python train.py --num_hidden_layers=16 --hidden_size=384 --num_attention_heads=6 --num_key_value_heads=6 --head_dim=64 --intermediate_size=1024 --vocab_size=2255 --hidden_act="swiglu" --norm="rmsnorm" --norm_place="pre" --norm_eps=1e-06 --positions="rope" --rope_theta=10000.0 --rope_fraction=1.0 --qk_norm=false --attn_scale=0.125 --bias="none" --tie_word_embeddings=false --parallel_block=false --init="normal" --init_std_qkv=0.0401 --init_std_o=0.0401 --init_std_up=0.0401 --init_std_down=0.0 --optimizer="soap_variant" --learning_rate=0.00442 --beta1=0.95 --beta2=0.99 --weight_decay=0.042 --lr_head=0.00715 --max_grad_norm=0.5 --warmup_steps=200 --schedule="wsd" --decay_fraction=0.661 --decay_shape="linear" --final_lr_fraction=0.05 --batch_tokens=262144 --max_seq_len=256 --doc_mask=true --train_tokens=1115000000 --max_steps=4254 --dataset="wikipedia_en"
Each number is 500 + 50 x the weight over its row's rms, rounded and kept within 0 to 999. Layers, rows and columns count from 0. Numbers have three digits each. The size before them is the row's rms in percent of the matrix's.

# layer 9 MLP up, 1024x384, rms 0.178, rows 136-160, columns 192-383
103:434513530497460481501522462544460474580458566460569458561487576392552552518535458498520483480503468556523480435505481511585485444567509556523567492414452579512461453440473587496470450546450533487492492481543476406535389453514481416330518539537526639501590498429449528433451514483403573485520511584555475516677503585478562495538556462567416473493460406573518496491462587506389482433521459385518513530541461527616387441522429563528544510550493453509507548452520480567537408373544442470421476543429459584509533533401458477487539506442416508505566561476443528593540533500513523403
102:558613508509573524571484536484403413484496510422507485450519547365470470436478515469492444558523487463509509518477456537466467516502520574496544522441507445438515445516565428373530511577481537480571548574565462444531506483569523464576488574481566593526452434423451474624475501580452594499577551543548455482505442469503545486488545575423482558494506551501530516530452513457533570532575498664527522532484432417535535453431488546557516525587540430403555571387441507532564505552502482502521467537410497544556520488427480511484569533521593609495518537391454491487452533415543530541
099:513534545515546477511612544469514465489434468350533453569481515457460449575582440512560544580407476493423459511387491467398628496466597477488575523464481533400525496567505616489540496611463505593498468442583506521536588435470453424536404495556425476524550484414507524476491393390454539557438539485489552517464468445535421471492430496515454508494581561574509474555507559518450493542503517454524521533592504638456502527491481571494545526507528517529502532522489501483524445539559498515513483535502468409470521574491504499469546516510478495462427505478456562535590531536540431443
101:464564510492479555468613537490522428482488454363482539372545544565543522480458511579558536537486475480547442568434529519479456453436443520460532454404432515537464487586437554607509474539521519541447633551463485525454430457478529507460525549343587520430536488494560482567539441499472476449444475511521579573512448484440437479463461452456448499471436445515486522566482376458436494463576495459506448577485509516507538446535490496476494515478562441436471481527536506429495438536545595499492488592483504437512501489507482603535403496567563587470483463458468512487540515551489357514
108:498538555440482504536394493524584470519485451499481520540522481505514483527462502517502502598527469535458437477418435461533457565453502493508438500500563471469449537501512579462558554501527540540486473483407497550554438471522515442518457523526506446499585469515496584444531475549360540437508450468536507538522531574440537507528438500527621462440547485524427590533441565467513432471514452542479564501572491394488458581510496475510483530573544496520529454509479420465495530440467418456527609484423522493436586496610465508593504497523438514511443535511451563523455523520487391524
105:548531528557527517472525434454499466488404549511477471571511483606494451429535561535454494572504494539482501443485437393496556508501410471423492451527481470555432437504492503460499450521555592405494501569414457443437514531486500548556463542476460487509366385538536526552512409535455481573451464533459524423484532425477467489502506424551526462498496569560548556456524509427475421475537544469524591474367503507534519500438499521485486504531404506468432506498432591463429510557464477436496423514485662466456422474494413500449464446477480457413551447590491391399539407492524534460
095:488480524518535429473470437486463484462599491544493490368520464456544518429527608443473551511584548517533601409406552473538514529476480532538495593451457467497612535560527465462464458500478526594493473436585464543477564561520456456502444546478376507475505480381435478507478454526490412487569527524496473418457500577534476488460532461545537466635476461471515502387487425635575503480570469502460556532422633477495472464454450585631535467467506492564555517544456510480475524527475512450473430553578431495509494421538549579490506510540541495516451430483563538511567477470577485463
101:523527525483607475497449439498520453436469423582555447500400544436480501447567472557562521482508499484471479532438551488483586477419479509556483470465474501574509528517572512478444494549550556615508555548411541439561450491551622467525565578619492435577448496543469531435510492501455459646609446494498557576460517554503492469524578553530507553586532476577443533609559527392462609439524471549506484494483478458482463555508470534553447588523529523523375485542463478531476544523473593409504431478539543506498454506485554467489438511455468560535540528368524463445494492413449569487
099:466505423509496481488471515419517473568533525460495456513536482502487525598424519556480411391555413529457516531416538478563420457509530583580471598522491481415466490647498522507490567519524496515456466478565511542508484380502535539526506476474502550529444543427504532536519429530505620458504438527536502541589524420525538598516616505541446466515450503492466555489509538544531324519506554546512497476456521415508477446475396502489553481485418496545586498681574447470406471446530578455440535565498488473414595560535464573481514474563519491511589503530440479575494494398446558484
089:534505561527524458533463517427399498557499447512484523447523485431490470505406490505536499546490470508514547521488511479508537486572466501563525431479326465484436474372527527483471484474492487524472458433542490502458493428440403605517614404658429524550489580418524501543409547380499461580473489533586521529488534501497584470540481437495493515507432533535531408515503624486438585577505495543559487451546490459414599509518528547534474619540589528479517564532494477476521449444543510503477456496524501494536448473559529432468508476586474431458507578447434596499530472525442446501
103:514452476493443494425536483442489530510525425422540529376555517526407526495492455437566489523452502436541503499562426493475492494494430492561516524441449474432467518583522476443582567478449540531578550492557543433470488560476533567517533477459441587649525544485546423566503472500538530473506480405410417540486482497497537458385457544524404453524472533475495496491540530465534425509445510498487447337378464586558475615410550497551566553534405489498505494429456541505525494486510476493519554472480435371470464554486529444484531466586543508506553515544579440597478550512510538497
108:514561551526462560507529477514479471509477457466400516577428492459486491542571585536457446443476510512615431468491412482414428509447509480444404560492579603426407442474408507470632477476485525427534511413446458455465501430447515481583552489589605556557495463496504436574556396495446502565468642496571514539561497522496553457505477520526461558449519517473480546474398597533485500591541517535482489426530520529554555530483469550433466454495439506474518522458482400539502522514521515428440562456514499521445373485437333473573483519511483499485548532506494430449599474497453549494
102:384585477560607512556459557562534468453586479547557469595532516441473497450574462512481576503549586531419523485518479552562537486521486489385559437502436544417465545510525573510431460470423517417541503509563382482537447494471506480415519522542432542497485497496440510455533496536508418500506579587509486527591469528573538504426599562513550609545502559476496449523487542467492526523513498545545548344481470459455473502434481400481413540540522503531492467436579577554544496513515388481400501620476469526609536465440413572503534480584510608529497510524525491462519507532514497537
092:451500603602544440484489404500557581479525453441486522487387533469480560543571510481560534492538498547552608446468459529507633488411464501578452582497520578589498505458506545512490525438548420475520538442551564550463485440566592580520466523492556512482532519527478451514508480470524437541478573521513552458557453485465500523435510538555513559496494537566513457527567549518546473463512607530520482460513429480479546505497520491494518524442478488474489488495525434483621493432500508413454561521517558498485443501452516445490461509473441482566469512536468542496660485425501447561
094:607541508515594519421566461497528586532477472524450498454500502498584560506560435515475560482488450469517402511491448573493514426416486524474367501559458454468488573424551469502518519505531457464469511607394410461460509502612492515462493471593562503561482497506523497468499517523500586404536488527592491460597503566455578435530488456546486489504472478570505486569547538462502515523534463442573487448424610534415494538497551489495426471555510499547517554451439588494494435471524518520515518501528480398592519474523536463634542439512482533598572520588419539483505517627569489445
096:492420512463466404518508458467559394535480466484369514550536568490572427519518535395552440527519471464458526440528458520500482513526467472518539484537534504492447521406600477482457396580444582515462596524553513532564520483482449583491456522487495502563519459476468464524629594476479476514583492438493397504567475552531451507476476545440520486529495495425477508512392529488553501421511475556511553475535468472443410416589479488588508536570531626494540462468598617529487422465582545475486490507507497449453496520468581361485558459549439490518572490497458417462449483457464457481
101:511499520416455419525508457425489466562510487540463533451453531393447465593475404500577429595512501483598505492481415442513447474406424446507447449421493499503424515510476475552542544570526498500409450546461550412479457471458477427393424535500510428516525497497432416547490507515503505406531504482513592460502457509607496477420542618531496471542471583446566544531484552494470433463524491502460517566446464453650555442417488493510518497589527561455380538583472541436483456418523447457560545492526460515538482502538532497436533518499553455602546487484485376506399546523508526604
104:551530435536489541491500532455473472447462549570534497518440499476459580447542510506566522532547534453546473477488461426459609474541463517602414383472505587469485533423551496431481531612512501524511515446505456507500518594531469548627520500544421543528494412539503483549480430534539523428494460439415512442472464519476520556565433548581497551502479482572516505445645516519536432439515501575463541491515576535438481520548642493488519399366516467444523564556501501481455582540424525451507517510556575452506475477373480486511550473494526452557503569563516504520551595420484516514
106:580510418394550439448578484495490516507488520465434564495506566555513463539482570455502488523453486390425546523554520477474492541489554487515477497534507431545530515463505538430494536485514416510426532467548593545441602652525477491520512565540514503460422509460523462422569592441458463437616577563545508498453544464454478488514505535505482652469505577534568576455443450535520576490470513474570390499416473485522478449464566573435539501497556591510417601475528558468488503465532451480550397576530472454382562463507649468519461538403504509407481477446481499538541497533538624593
093:595516447540530540550479430475512536485397415483433454480472505465533539471578515493482650458491495411508424544508482483499491543520568535465493448440472452560407554465530469463553487524547482505563491492398431499535475451435552457581475468555645578591480459632539505511499504529500455560570546465549476480417519376584459483510541453535467503538512494548443531548417506614460545537429503473533587464456459589509497439498512479524458569506485514558469491493521627450517493557500579494433483632515572454532503480447442443552500510499389580564525493456532477492523502524523449409
103:569539549539428459567484526492551513484580610398486545441543502528506522491478531479548491463517542491433476570580528519483450492497520515509566579485469525511558586494498541515418500543487506520520527604495571506424494571517504526478453530505621503438426534525511493510484486499476509577544539514470472487593412480455602555454537525476545502567440459486450410480363487468409535505473435436485540531577597563518607477530491565448461493502478462571435451502548467405478495488485507489478489498499571532558547516518505519482607434557460454534424442550555487491542442550472484460
109:552571425529642483499438421365457508416505441579492523626491480533532485482474538415468504590454476570505459468494473514534477551465598522465490424540538432506555499489534516436522430417449548505506491440439631507600496546507536477532558526540490481648506499470424397469492520461459552539540455517454464458555512487602554526646593470555564554458533527467489561465565415449509472452473395579412495464524549486475495635463489442475472466512489505476557570493506412550355463546540490450490541521520525478514496407444541468415469516434469532450500453602479458551548534406494488485
100:475611489482556412488504509491486485401401446457530526439488544540499424502521551522579531431465451541518505433497419537559479505547461528449509550434478491479510544412468432573509539480538507420409461464524517513476459556504554471484439549526460447509487488562446450536484428480473523516562603584498595534505500543449569537518526626374452413485519477461505454519575490566546520594583516456550568559494508459556441576469469510502491535452475525600533538518516452511488488554542527471440576560484479582519418498457508454488557540311540422573439558488525549516514475560514519523
103:548372414488416516483544426442521496419396539521466608545509454448462566460487487500565462527458486423551479570513543578490551552555519512461523441627580546594444550485522553494496562432449495441528517458501634417566519525567499529540466441568569511453433528437589387475450410511473468493526489519543510520525502567496478504479345558498485467464439465531535438392523539541477445527445499416431564525440559539458421465497487492501508484470526536543464551475557503449488509509492458462452470499430467467546518405515603530604473483534561451513432497519457548600387490496434505452
097:463507544526520475490462502451460601567516466541482472443517562538494386484450477488580565536471632553493427528422484491504430493525486466468508551473498485476516609448530478404554450563522556505508445429557460541506405465469493505561519500484576534542483575394627554475466527501534507457584490417584511464526440586574432505503504541541574527524570450475550534475501486579513457589542546431534514581419539604526427476578494441522501531505515467568543475447498420530538489576484549449547461464431482458473589618418508526441521530495521486509570499592484479450500430506496521476
# layer 9 MLP down (transposed), 1024x384, rms 0.165, rows 136-159, columns 192-383
106:428586523522500546539519434554580486564472585471461530483595492541489469576581469471485615526480524526563494484468494540459456485393413444448454522423482548545530396458462441570484503532391555522483503519467464464484478476453492454424464443540528604500488616561499496385545499511467495526493471475503507529519488516499519456494500480461488583506458519503516464411455543445431484451560492470543450586428453462532511507432484466490496523531496408501419533494572459498550513522527409494473539588433550507434597535505442534571562575449445542486458590504562462515485489476525491515
104:463547540575534528501425531430530430495565495474473542542533488463466496490516535490459476567487490551482526471571526489460492488520559500483511507482554385443516483431416534463540522577516374525619562477547491383458520458547555432482492470485462454542500418457510565568572508380534591485498506539569491439468525470517581574468456458488521502575478494550525497461551515498590454497539531630544469498503484488513432560517566473499527559559435469455498529508412532533496624489487502413522532438472484469593496514547443526453612449551465431459501479501424472533489412550429548505
104:472567491503494471436566538560477446590406457464481492577501481499452536571492428523513538495556452507534380528489500429443508524510507486561441519440456521466508497540534570439530512494559524572476557440511461557522455498419418504535440475489559535549476498476511549482499506439443554504553430480564549550412542482561360536502497556526554536479577456570494382489407551512416406478524515450517469537390517491541501486543440484400525464557574511559495605551503469457527532542476570532477508587454543558499496492564479530425575402510514449515477529484505537583484542504444508442
100:490493419486436518600574599436522523449561504488515539454514523450528465503414466497491599507514603574491485463488522592524409452499487461456503527509494523474482498484495513549451467601394502493494533517484533503453426562455461447437496465509502476437435440549561465674466422458455516484546508465449565483476502556490502506534525497499517458402466452457425542535465429508550505533539493499493519569532448463504460477592516495534467517455514505478513554464551444445589558592508534546560498624504600493585449428592515543452410458567485535525492521491515456491527531531521539436
103:425448411528492539478528498576417503447495519517540430511485466554455501653530472439482492500445539569415467474502532387492475496499491459484507548509441461573511559516459497487463469478554531522607619458546617468501451608541493520562571458593520530520539492509524433581548370520494412409589610546539480529480502496574540547531570545514501527496530467539647438551490607527545491416551457566455438527568452496416478517462588531428552437441527489468528505499421512546435481521566413495527493506466567518556572477449494522406542522410465497530467487388501520452549417528505472562
106:486499460544540494479496517430558528514534487463453439521420498494499566540601472522504511503496508510557481512444527481563470507455444442432576541522505475506533557483434528533509541501499508521451587479438445595405545504444476469442423463589458532435409526505521491472496506407466596543465632523487524488510546420457442500632537541443534511488481561488458570445573526401522481520466542441435586590460545535388496530590535555483589482546448553534520382430480523498433475469415444504497533526539524552545460484449472496438482509488493545329450564565536486480524423514491488473
099:546448551502528583513483417486496530591477509593543565462479499517568589489571526465514442458568514446537503491469506434558420529465562516506423502522501462521484553476495470465457459588535491566431556424502476509464461507466432510481521491462532474410489481471486502452573583481573456460571478437469449461512513547431571516592446488409564545491596463425455521510499443539495476500472529494429522523472536507532518456498485495512542489572491520525619600542518568495504540542503572512479445574520524493526478450504443424485398530452461514582518351439551451573546488547438541499
099:499546475491507519558511394550459464464405516456511578435576523545415459507539482475489475585532491539501491603537472488532519520411455477524461532450596393541441475480416415511544517543560526443427555456478514484512485520496491552504550535496472511569433489495472527414477477456512462541441515463499503525572559452515484547562465506509550582508555465481498684592454464580493541529503577499548414466446551399447571525552570521527439529450468468489529443448568522462462503325425443432557506441398537444447470559423576451525536519543376500488488497451497503504489466519503459483
099:591488508467453516543529478498420463493573452469421473521430473518490517502554478493470433513511508391484426469540549417408498515526477444485472493403439472487433495434571451477531473514475494481544502538560441618505554485504489553501516473491436465515520550511461424563464517553546436497580520488479526374528501588480449588556477500477574488481491471498476430530528436445580521581439465536541483446474535407574507569558577524475460520497479496479473515510444561438512469434411540559430463586509527500502534456475454545571517577462415553583470498503441499477628464508538554529
092:507491515510417543496552460528542465487479414497562452541412405517532489487500519525531490492438477506481522547553548519448508421486388497511474566479482470493526554557478440479565482489423469576520476447497525549545479519541577437484447475482430480490498505569449423462465540542414515467502437463520527532496543585479503599395454554586451458520566422520415520488447469458438479436497487457531584561556510509480433479569495522531423497500425531513435553620487529612513508547631456576481529546493537539483477500448487524544486482417534493443509483432520471553480571453529425487
092:542467561464487570396437625488510499563521585511490500492459538491476595470506414399560499493446553497459526449448543527600563518584562492467528537438423490596533540400467527540469476476507571539512505620538500527484468453527546552401496555441623356496546533500551560460487587474502456428566523544474491508450511530564569529474541397378434475456493469442480474611440512507449522526509479515488560368565477460440510527466588463513481491497408527492539518411558501456488429548505588504506407463443415515491511411456540530510520409511477388513440585509482513543490417499535475498
104:481505546539495480516445512477483450521474440464470507439554416479488484533544520528492508414388506546568527463479434514480479513565573381455508406550510521519507573496594511577553504510569489451544525559554433516408545535460540505566499489449591515508529503453503450535461541503494463537527491561522437481459593497560481475454571475535522478524525473493413542473553535608522530503476480428500564471481445595550436517431426571421491482497497428555605445545510480419492458445557572499574484486446666493520527586421520443493473455509563548589456434447506537580588554457488562464
103:534478516528461449516444534507403551450501474465479542450491467546486488452544471586525486512431435501534466438508445526477569594566537486503513541536462552436457482560484534475509554515472505610547488502485541493463573424486490471537518633504586425466475544487536500475466544538569532541490416505425548483540454579604547547551473460553471468470540465500558486479531405473461565469464474498440455471425534460448559482472455504515495463540476482585529467476527478504554526552570553510429384529463517644514474512522391504500450523527527525517512527501524548473562456434529487601
091:509458506452415441493500555566499498449466495494554419462508528472543467419507481452380426422463516483439498540514546443463462459534408362480426488499444423412606481482553481508486496507482486623496491563471467446500460455531446473510488521476458494474457508497496474490535451530483510496472477480568444528458537555500400543504554487462544512601509512531500484416472566495510548527454489529541583473446510420446534418557508556524479543514539469475483520542500600454466572475539464499541437522512451466480544440466448507497460508525508568452542498532519480460480513384502597522
096:463551409507480500474501496537477530499549475486542576507463473542464473541469499483532522506497487564524498462570462514514484476548486426520502537513455469540393506493545466577570415537400548495522485466534453500443537462519520523447518486532514541571585450500360555453452396392478405559377543424453563552500493547512459458521523465439496483588522525463419453534536472502469456432499496482482472582563483486541506558458397493526555452482563526533604627525443423484534579452505447449521490449567450421513365415524520467513540472505470577548489581488451519471533507498530469498
100:475498539508523386477508527556505491536614578471514526532587483498426493488529434494446498530555503500531444553502479470453371491556502519477497558579417427561528406522568453432584483371540539490498409558491416501508575538502410477512469558407450315584556515502483502479521555539517428463528470499478555591528482494488538507552515574610516444498415548543477429554396594453523449512437439547480488526517505513393517464438496423522457501562483477541430402483499519443562502554531490526585494472513491455499488475509447464494550458570504548507486472470445537583497495559562405479
096:533531509545504512457566525545505486421463548575464481419505523439441554598482466555555437603505456522601449519522530474566532479499525582424510439609510513514429432557451495452647455498437499527473424487515462415488509443548364490439415560483537488458530396494463456538483467451512569464444582570482453499447486471470535610483550476512505452450463468480411522517513525543468497512506500440561513511517458518514470505539486466399614472501581554407521474498552441589513464544433514620497520543579535490546519463530595532513500542518457536576453500459447490473424489501449505545
099:518509497494510517481482521515496452425563646510531389494430414546571585435533511495601519440431482501515500487496456494546494450451460470503493500466433470479462469499485432489457476513585516529506463466477540496560576604567489494441585584498512600579482572559456507514545528484540622538556443484450486578546468507496466590494483514402468500490448362437529446483481561482533489568518475456577502512514478543440546470560430441460481552512457592474529588549456508569515465406478405476597405526579457592524501498523557485485475528469534452434540425456548527414531416519518438525
101:526503505551545446419441553588386449442513501485575466520557558528430564513485527561478550568462459496488518532574500509488463514548568446433554545494561546469494506493486442437459447480571453478465548493515509539486551555551475480486471558489508440549459538451486527571543521428366399514478462526461599490544502500528434464536451499481539546543451559463483453459496352542485513394381536505489461564494508508558515560399540475494556511538418521478552415464436476550488520542456487424412505532506563417542433517505513516516503579605510489486501516486583461503519480458542635475
096:447502477464517597495453492483428485492493543520474516494550603501489526505504546494560515544517503438453448473538517506529577434393532441488479390436455470538467525668504474571510541521588425375473512521466523496550496550467546547572570531485466460521458568494407432481489491469499493540507519538582480503485579551454419492557567487489477516509502448486382448512450452461436509493445464451493541488574453586540476482521510657470534539472476485480453448446542515499555575489512521571487446497385447507594445376482543637449438491457449557431551536472525421474500579477518438510
105:473506524484576457491446491404490470548561478483626485498540535527601460566472487417499461433498576508489447490563522565483425486555541556602513629465417481433621464449459503560462470524535455521449537521494433547516518402494448456517475444560637446515411537494470512482564490454495533558392435546530530535505475462504502544519450524536516489568475455543463514560467485496423460513533484509480457493481617476467519443511458412402546480541488543463448492530569535498413516554480535552477484513478568464501443542518508539578470496535419562469459434584526471617466469506473557551
097:499503476572479551464513537528370557507573555469573457544500562464456446447567551467485521487550433611490449401497469500512471488574544463477430510430595404450591590467539474485532502492463526520460422517383483423472464461552501488489520545514498495479576488471515478507494518431517537424547537473511435485499441422443485525513580497424560450489529620491575441546433485465544407565494434469405608474531528524471464478507588482540458469407543503601492553537433459594539426510525483529553548488465514519526477489493489502596491487429517535604515487581567567531491515548423461552
102:489486500469416483503552546545423533512490468534544465466413551518428441563488568527542520534539494477480421448601470508480535398540482549442596558576439536620497567451544476559488408547540543548523534535512485556477508541412500503485465469482499491551570546542548512404490542541543561559532670522453564483480510457492556508390466572440521574493452540450521600554498476475552483533547496511578522524490494440491534490474508448530497447476577478586558481424576539531490529485504397533430554473563512505500571474546506483472475566516556323540496472463539476482486453465536536588
094:565562417432523558417415623473513465500516430452480452506521523426547472467493575428537539491509416584507499455504544447523468530476507445581448501533503470536528585527580485544580434467447503440570479501530517421502513494476539569473492543575437427373537526435473567460418541486397547443455462426552525575493502584497579524474546523490505589519410493514467349472497581503456531529545513570538530480501504551372536532474512462570579472524523445470527532539529560461543400407517563398444407553511521463580468419421430594552547547489511448458527488481538510491552476537465526472
# layer 9 MLP gate, 1024x384, rms 0.171, rows 137-160, columns 192-383
105:502394432503444468382462471516433489471425479477417511481516517444621509544495460541570471465509438448538457419460517549466545481528480490618498472463477508476485472467551525480515470494403473505495499504500447523481527427494507541595466540567570540520612590523453476514533430510388506461433442553456447511436558440477549514536509579408391564464510511568573561478516420446513394481485518428419486451476588537487489444527533467490425461467476494538499487476559430527447471452531455409524485441444603488446598535523510494571502520518526541531488389469462482482475510385434500511
098:535535389421456592508491497570453543472530461532487523514519577530434490491429531503508446494465508485496593573451490450532457493533396528461505475530446451476542573462528548548537440496509591632488510457519542443485508466495433475502568416511534437538568593490539538436555531526510535444521581564530515485510515467560483514471590570528580569542491472519495546468525541421584518573484597502494540527440431401573446420536566442533554460500571520451534556509450489543432424479495428415468442435446471402603470474468497539512488509428517462437518414534494470459548541449552516439
097:540549518522547476501523500490559483508526541470395590532500523513524482523538459512530505493507481523519570517453509568553402500532596545582494467528489503406600499548510483536439410518421525506476437530603453535523527608451491545549517582557475465472497477561524432522496457532494560548491470562506567506427562463561358539579536488596402530485401511482499590461548574491440540558499574507539435499483467498547456474439484446451539438514410518465488473512415529456507532480523438464528471489516513407485453491521505484592585450427413557507442481448441490592413442511532546517
106:495560553464563570511458496540543501487483506511551495442532474530506493461455421445513505557454523535461490586522441479571494503497520374607448441513468480493508403520522542498446497572466434608508521485500512507554500408565538405520503569504562474515518474527465581535464520569562534509551480540544453492493538556504506568564535372571511443565450451481486416453444421446572585420529474553552543474526616501549513604510457514450455462511541532528534587534616500446512490540559413605490598521448566564498512508493502574508491428570470480495587533544513469461573478511427494470
094:440500505456549451530464458452571467442439471558487357456524540554527475531491517523534516400487595456475475523500466523493483593391405435501445478458497562494533466561473467476442422504494512523524478525513437447596501568454542531369485438424440514435479550467540431475462433541515467561545472510423551485448492536511562408467466394503604400480445459524560521452472543537480443409580574480429508574530568477470493597598498478565533496620537447508526415453502483594525376531561480432482456552376498458523552493473540431530568535529493479516510526492494476460478491519541496527
104:504482554577570534515519525463564537464541484394482517518470482594496444535581403542518551443454506532476516547687483594604530499572549489557562418502514537525440455534487519562509519404464489473537521618444523531555457473428467528436452446447480518511533494511421524504443454465527524522427442511448538531569489470457502549491338480563408533556515388637522587622515633456417478603548511501553402478550550554560551524401603437374466515466508508474441474517471453519518436398458473465539555466528536466509474468484475502530526508563448487425487537452475493510482470530508460516
102:500453588559469530476399513579551430431484509494576479480586587590401509559442473466504414523533511468474532427497383556470514495517441513500461467452509475507451466514484390446538500466481536547553532596536562476401529482475491452477472472462522592428460406451406531494537493615473446510423504456560613482508549465489528511463547467474589561533447584508511544514468497485511497503554555489454492495539510496569499462539480508566468619538412469439495500475468488507494563556541404417451534503478455428481454477509529409477534422491424467507504529485548524491515446458532523482
102:563532490600460491559471520533564452518497490524538544572494505442426489541432573525533428493531400589415480489564469545594536451475427480518449481424560473364458353540464552520474543493530515505543504456483468571549560416523510498464543487500511555534448446467459434563506399454502467456536564531506504453489449490504538487470537512470503398517485487501531546481455483534577522483595475497507586425539509475451527428530413487516506530448479491518547524430552474478506465526508564436503488493465529530483450496494555500437483560550550419422488481517542449560478419490421496445
087:588509537442399593493504523502487520552405498413474634607459490419480457495448472553458464497479427511523469538602534532389499535530410496519525518441470470450544492484467416458516550532515515428443424502432514549550485538548551425484465475520432525546486484450368532396561547599420577475494464450512456498543519568570514444493472537439501496518562460504517400505541405437498488562434580509506573499547544403483439489492462449528466442530569493499450498566494524474491504512542478537512518456570479508461483607519601486555497468456490598409480472541470542526598584578530511514
102:560504564447503476558544547415499578511526542481407579659440507487524489483504469420521500563444595587476430530507536520532592436456505514529437515590449456506449476583517549482423458546513572483457523557544553492461525521558467500512403429548512503568422526485495500464485549493502487539533518516513409522515565530510480467530491458485543472543506425581454478449474495514398497527510560444470536513577521426487468518626537476544509547419469604551520559498548529511542511477457531533390472501518509497504472446504528512473419489471392524438509478449505551530479461485443471453
105:486478513459451461571419505442389486515480443549542414488498516529550433536471600471446553546490561443459580456409510482500517564522526497466559521523519505521420503566546562429574518544533500514500535513505534554541552575483492433477494465519443447510509517553531555442477510567533463435550465579410406478464507419469432532505559556534453471488439503557487517506582551545491424435455525602489472531521485478545544516568427481446510521475498437542558526404434504426523525499552472570505526488584387517430606547541496543534519501455409459525505495591486453397456563438473548448
097:473519444592447545500502511535518557514512527445530497524421543509508364474457456558461486515489554484421470463417463470542511527570503449508571602513516508496473472569438514491536464488419463593522451449477517516528457565541501495552524514442485542552577466420400408468457526454512583606564482549593519536446502483499548539449490587422466508499441423567501543509505492428405543499500451445489490561476463591581530555552514522568441526567529495426493620494405389576424559493523522535509549455489459562614468526519429525412448504436444482492526446448526510417539491455521521508
099:488452563475415503554526507557502580458418559516547530450515502485551517470483566413420470549418507512445449471573541465456496479478433456492411526550395409507577432524522475513514470398434520520592466525482552501508438455543458476567413440424531556438435534475508523479478479607552533473518534479600467528501433488555448562513482440505519533508560485510491464491453454514541459507474565532448523518567530423477519465594457563530533459559496551436444579611561646561484536483514517429492474483479471434515527423395476495523498481529579506509549365501525637487473548412559571518
095:550518532481514586520521453528493451515516468521482448576539536443596449541474492508508520503500491453522549473448554572418444419491518547428558459460539597458503466515429501565571586487483523503494517473416557508504534568432541550567565540498435517531421596522418419539472512502512501482566448495496440477563499508505541552517475467511466497514440433586540477480444514526508537434439508514558470430502415521508488531520510500503517590493582535599525587456474494475461533459501491464448490570463581523547555607499556527524522516456453465363596493409540569612493489519463572425
099:506491500436485503378502521587568550497422525540495579454509413498542388475515590444598519562514479498583383559548493441468447521442534503531521507522488430584472488571458466494491433490422457511454404485481523490560567531590494488444515472448496532459534539580452415397464521471482458420535460465423473594472502520405386544517483502503528493527504506508465471516520540527505471502483427570493609575445448498557538456470495612589428535572469431445576548505537477445510452464505389462573490438470454479511493527515541527552520470565485450521538597444552601506506539500531558427
099:362495515515446576514551522485494500460577410613535534476536453574644499449440458523524450434547603479444504499494516456546506558469438535473571545571497413602531455470519568465404600458497512550504473363438575480580465437551488544469385486501479571463463555519523532423572602489498467526480606507545457465559497584518479549557533462371549463534549406504499529513575510537481466505429495484568440551549474483498422568457579615511549547460503453496518488512574421546398542503531501535517509541441508541415472391477503487505434460507359429535487580531464439482522484475547430449
100:595443442460513512453546494569373506482487504537566542400424488429577611541526566619491493513576595538507503458531469522540429465535492502525462455499480500556496444436514539516532542518431409610543429583571529504455466575528431492544544499495494526409530468488427576499450498549502504449498479454605529421505510456591486589427532549369458533482421538530557516513594536513529479484545535402406443503492455472433420429550397565452477521595542453532476499521554509537495575509536489550530442501392505466468524544583566494575542488546521584429469485539450455500560536459581519465
102:459476610415395522509470529422546535570466554435505476521505484444505418554467530391463528440482566511537403488467431510526508457509454486517515500519551594460414539476563506502528400410456528521468494566476450393426452554478485503480474526475495483442478493537581483505569446422459580494485488507500575501506465504483491549520400519437551526547468509602475503466465470494486445569492517651448461477549519464444523545507497446444504447435519432493557478491491463573593558522462566538471509562436486528555474466424390616512497490482559507440415423420516481457557399566431571475
096:516554525529520510484492434547576486493568600563480534455498384512487555468535606468512510458460513522528497471506511525514606556507535394496535548569539455451474515543533549524477441544509450514563515468541482476458562500517497540523494417618552538468546482505506485468503487504565528520577521480518608395502474507511550457558473372460425568580513554438514493460458503555524475477550557413533455564486478582439561473555553528429477472472548507475508671517390480497413446546439500491511490436493513534451509391517381374563492593511445541503520587441526472571547406437483556532
105:476485480476454567558463442509521512507486451415568488527522492523420551541406557553533518428480514441557464445483509595506546503516513510450506420498488514486430504550501577521555649487547496514499444496444480443455507460531388422492569538471533553493419479529465478596526434535631493482533511446473507529494475458425482510444446445567528488549561472541455496511412489534542461410553521469490489483490546508570582541538485463521524528539511474455525462514573534659576563524492533471532503460565473504526521430557557438493512490542419515512574469502505461483540442478437465419
097:486455482459459491548432570494501561487537398481534506536474513466569532523606485502634529520508532491540463527421532500423655538557479545507480524461453561497455524424540559475432549521489608522546489528484574590497558446480544556522521527499409479540542556430484599435622551560479410547491490498446466527426545572572451558527430555521481518525415360408543592539432452483387502464461491572532479524406560486442436480503521421504471499425510565483498518511541541472495445528413406479526546536572621566466504543512476554539525452559486486543477531405480449531501523414503498533
102:491547505550512477577402536535562519538489473506469495497480504435495492466488449498471490519418458450435570430424543486436503509529476561425506465535466472542501457474401482547460497481457545545610526463496546512481447463532490565577453488591437490367524479446507546471475523496474399527507407500518452456507447571392469526493380494539441425507539482496492473432545535477409455520512530525412572501448561489458494505516441397449400454490530571542587435509522536434437493419502518492518541408533558473393522435488461562481540521483499555496506430567559487579544528520435439508
100:481390511461590462400551468474448472502588603577547555493469459506424612553507532450498452445518524483499567444582396497505430493564534568479559547450530445507583528435430446604462490515581579568394520453553533540520573540504415554503497514520497467521435406415580498522506513520503497513521551563476517537487506569543511525406440549455481467573525507528420502568516481469493519540537517533499499505399471501420469479488556497535507570500414520490562494434460521493462606527536471589402540436480454434554469561441595447547445481584444498533473605551557573514439494503472440480
097:475540477457606520531424448513490518491483640450484484459493468504574509550493477498563516516568478400366557587476515555520494434400516554432495544532531463532431489532518486565376559426423491515365527492549477500492528552492508567460374519466438559505480536492553488454569425502474555453509483594540486510558535582499527463456467492526509543506492480495503536582500518608481491513504500455491492483496438519448508523469555569507563496558447583526540492495549517518424559506514465481547483496525521440495442477432416556508423573412512486402541462538487512415503471626437573504